python train.py --num_hidden_layers=10 --num_attention_heads=8 --head_dim=32 --vocab_size=6983 --norm_place="pre" --rope_theta=10000.0 --bias="none" --tie_word_embeddings=false --parallel_block=true --init_std_down=0.0 --optimizer="soap_variant" --lr_mult_up=1.19 --beta1=0.95 --doc_mask=false
Each number is 50 + 15 x the weight over its row's rms, rounded and kept within 0 to 99. Layers, rows and columns count from 0. The size before them is the row's rms in percent of the matrix's.

# layer 7 attention query, 256x256, rms 0.118, rows 235-245, columns 128-191
083:17 57 39 34 53 42 47 59 66 76 66 32 84 27 31 47 59 37 20 60 20 55 53 53 74 50 02 62 36 61 48 44 33 42 24 49 45 45 51 57 57 15 44 64 45 56 54 43 43 30 53 66 58 70 54 64 59 32 68 39 20 54 57 40
088:32 48 38 68 54 66 54 65 35 61 70 49 30 66 43 68 57 64 55 48 39 31 44 13 50 19 37 54 50 66 48 40 63 71 74 63 48 48 41 29 27 41 37 34 74 54 72 39 51 76 58 30 62 59 38 45 49 40 49 44 33 49 62 64
091:58 56 35 46 31 44 67 55 59 38 36 66 45 27 36 48 42 56 73 44 57 72 53 65 62 34 75 34 67 36 63 50 58 33 35 54 41 50 23 62 57 38 65 43 44 65 59 46 38 74 97 55 59 68 73 44 39 49 71 19 58 50 51 38
100:85 25 55 47 82 64 40 27 84 41 22 47 57 54 32 55 63 25 66 58 50 48 53 65 41 60 60 44 55 59 35 54 35 63 74 65 62 38 47 67 37 54 26 54 57 45 54 54 53 43 41 47 97 30 73 78 43 46 60 58 53 10 68 65
092:51 85 51 68 29 55 52 46 54 32 75 54 64 65 54 37 51 50 43 52 27 39 59 66 56 31 74 74 51 65 65 45 76 51 37 54 49 45 53 43 33 59 55 54 59 43 14 48 41 59 45 81 54 36 40 64 52 38 44 42 74 57 70 52
091:63 62 25 40 54 37 60 20 51 30 45 63 52 48 74 56 41 69 54 29 47 50 68 48 47 59 78 39 71 69 43 46 53 72 42 63 48 34 49 65 70 30 36 55 70 39 45 57 42 76 40 68 52 42 45 59 51 07 36 33 30 44 68 43
090:25 72 46 54 39 40 50 44 45 50 58 31 76 58 48 41 53 72 26 28 40 22 56 43 57 64 42 65 27 43 53 50 59 58 41 57 51 61 54 28 40 62 69 86 52 61 68 69 29 38 50 50 43 38 37 42 48 55 47 37 81 63 76 34
080:58 52 54 43 55 29 34 62 60 49 62 64 74 41 57 51 63 45 45 60 11 59 58 43 38 60 64 83 26 36 59 59 41 55 57 33 48 91 33 56 33 70 33 42 30 71 40 51 59 42 47 82 67 27 28 64 32 51 57 66 50 47 42 44
091:42 38 56 52 35 43 74 55 59 40 72 58 65 56 40 63 19 47 47 45 21 23 44 45 48 37 69 55 50 79 60 61 40 54 53 44 58 47 63 52 75 46 73 68 48 24 68 46 39 35 34 29 38 53 51 55 48 32 73 51 61 82 24 37
087:46 50 33 32 32 30 70 41 48 74 94 49 63 59 51 45 57 64 55 44 54 60 65 47 30 51 52 49 27 70 51 50 34 58 61 65 43 59 40 51 52 32 56 68 64 58 12 21 39 22 31 50 18 62 69 50 50 55 41 86 74 56 54 54
094:39 47 35 67 70 37 81 22 76 48 73 61 60 64 65 68 39 51 68 86 51 49 50 39 41 29 62 60 61 27 71 61 56 38 49 63 63 24 45 65 67 61 53 45 64 29 50 75 38 46 57 55 42 46 86 48 36 24 64 46 30 48 52 27
# layer 7 attention key, 256x256, rms 0.125, rows 235-245, columns 128-191
102:46 54 30 79 43 99 63 38 60 57 28 41 44 45 47 68 42 59 40 64 49 45 66 59 33 53 51 82 72 51 37 30 28 43 71 22 44 60 65 63 30 31 33 32 72 18 60 50 59 68 28 41 67 44 47 63 25 37 55 32 74 28 57 58
093:85 67 73 59 40 69 99 61 43 59 51 77 45 34 38 36 55 73 68 39 34 54 54 44 50 46 58 68 51 61 40 59 47 47 59 64 52 59 24 40 58 32 35 46 73 55 38 52 30 48 31 29 64 76 52 56 38 69 14 56 75 47 47 48
095:45 36 89 31 61 59 63 70 76 55 28 45 55 31 54 60 50 50 49 30 95 56 67 69 47 49 25 60 26 41 20 56 54 33 59 70 33 57 47 61 33 60 60 42 62 51 41 54 47 63 60 53 49 71 52 47 37 60 28 70 62 50 60 43
097:54 54 52 63 71 50 59 40 52 58 58 70 39 43 55 72 21 39 47 39 69 43 35 75 42 60 50 25 62 50 44 36 28 61 35 40 42 22 76 39 52 28 25 78 62 42 47 41 47 52 23 59 57 39 60 51 22 16 16 42 25 54 53 58
097:40 17 70 43 57 45 51 51 48 51 74 60 31 61 52 32 40 77 40 46 44 36 42 54 67 78 42 66 42 86 41 49 54 52 41 69 37 48 39 48 52 60 46 57 48 37 68 45 51 62 52 46 34 37 68 34 49 07 58 68 50 67 52 52
098:82 66 30 70 26 60 38 50 43 42 39 66 79 57 67 54 53 57 48 54 68 52 45 66 47 59 54 31 58 64 57 53 69 40 65 43 55 40 47 69 48 34 48 80 76 67 58 42 50 56 16 56 39 55 57 45 33 53 56 26 41 42 16 64
097:44 49 73 54 70 19 67 38 57 57 28 35 61 53 69 47 61 29 20 43 56 63 55 21 41 06 73 75 58 34 44 57 63 42 63 54 37 53 36 41 65 85 82 56 25 60 36 58 12 42 38 40 51 29 38 26 48 71 55 24 70 52 59 37
102:53 43 28 56 53 36 37 40 66 70 29 28 40 38 53 56 47 54 50 48 32 74 63 27 42 55 38 40 41 41 36 58 36 20 36 70 50 61 41 57 60 38 48 46 39 49 41 37 57 91 53 36 66 66 63 73 46 50 55 40 40 47 51 40
090:36 78 63 26 59 39 10 57 30 46 40 34 59 66 17 60 40 78 58 33 45 60 45 33 65 30 68 65 48 35 51 25 17 44 51 66 59 44 43 25 44 34 30 17 52 60 42 50 67 49 34 56 47 54 49 59 25 39 52 62 55 50 35 59
095:45 42 49 51 46 63 57 79 45 57 34 62 52 29 58 57 70 37 60 38 33 53 92 57 57 41 33 45 57 31 56 61 10 64 43 56 13 70 59 79 54 57 50 57 25 68 23 53 55 33 34 32 24 60 52 39 44 44 42 38 57 61 44 25
093:46 67 34 34 51 21 65 33 68 51 47 66 47 63 30 27 51 65 72 37 21 64 31 46 35 51 50 42 51 34 76 89 54 31 25 41 28 21 40 60 31 57 60 26 59 14 43 47 32 40 70 42 40 36 58 69 50 52 47 41 80 47 52 48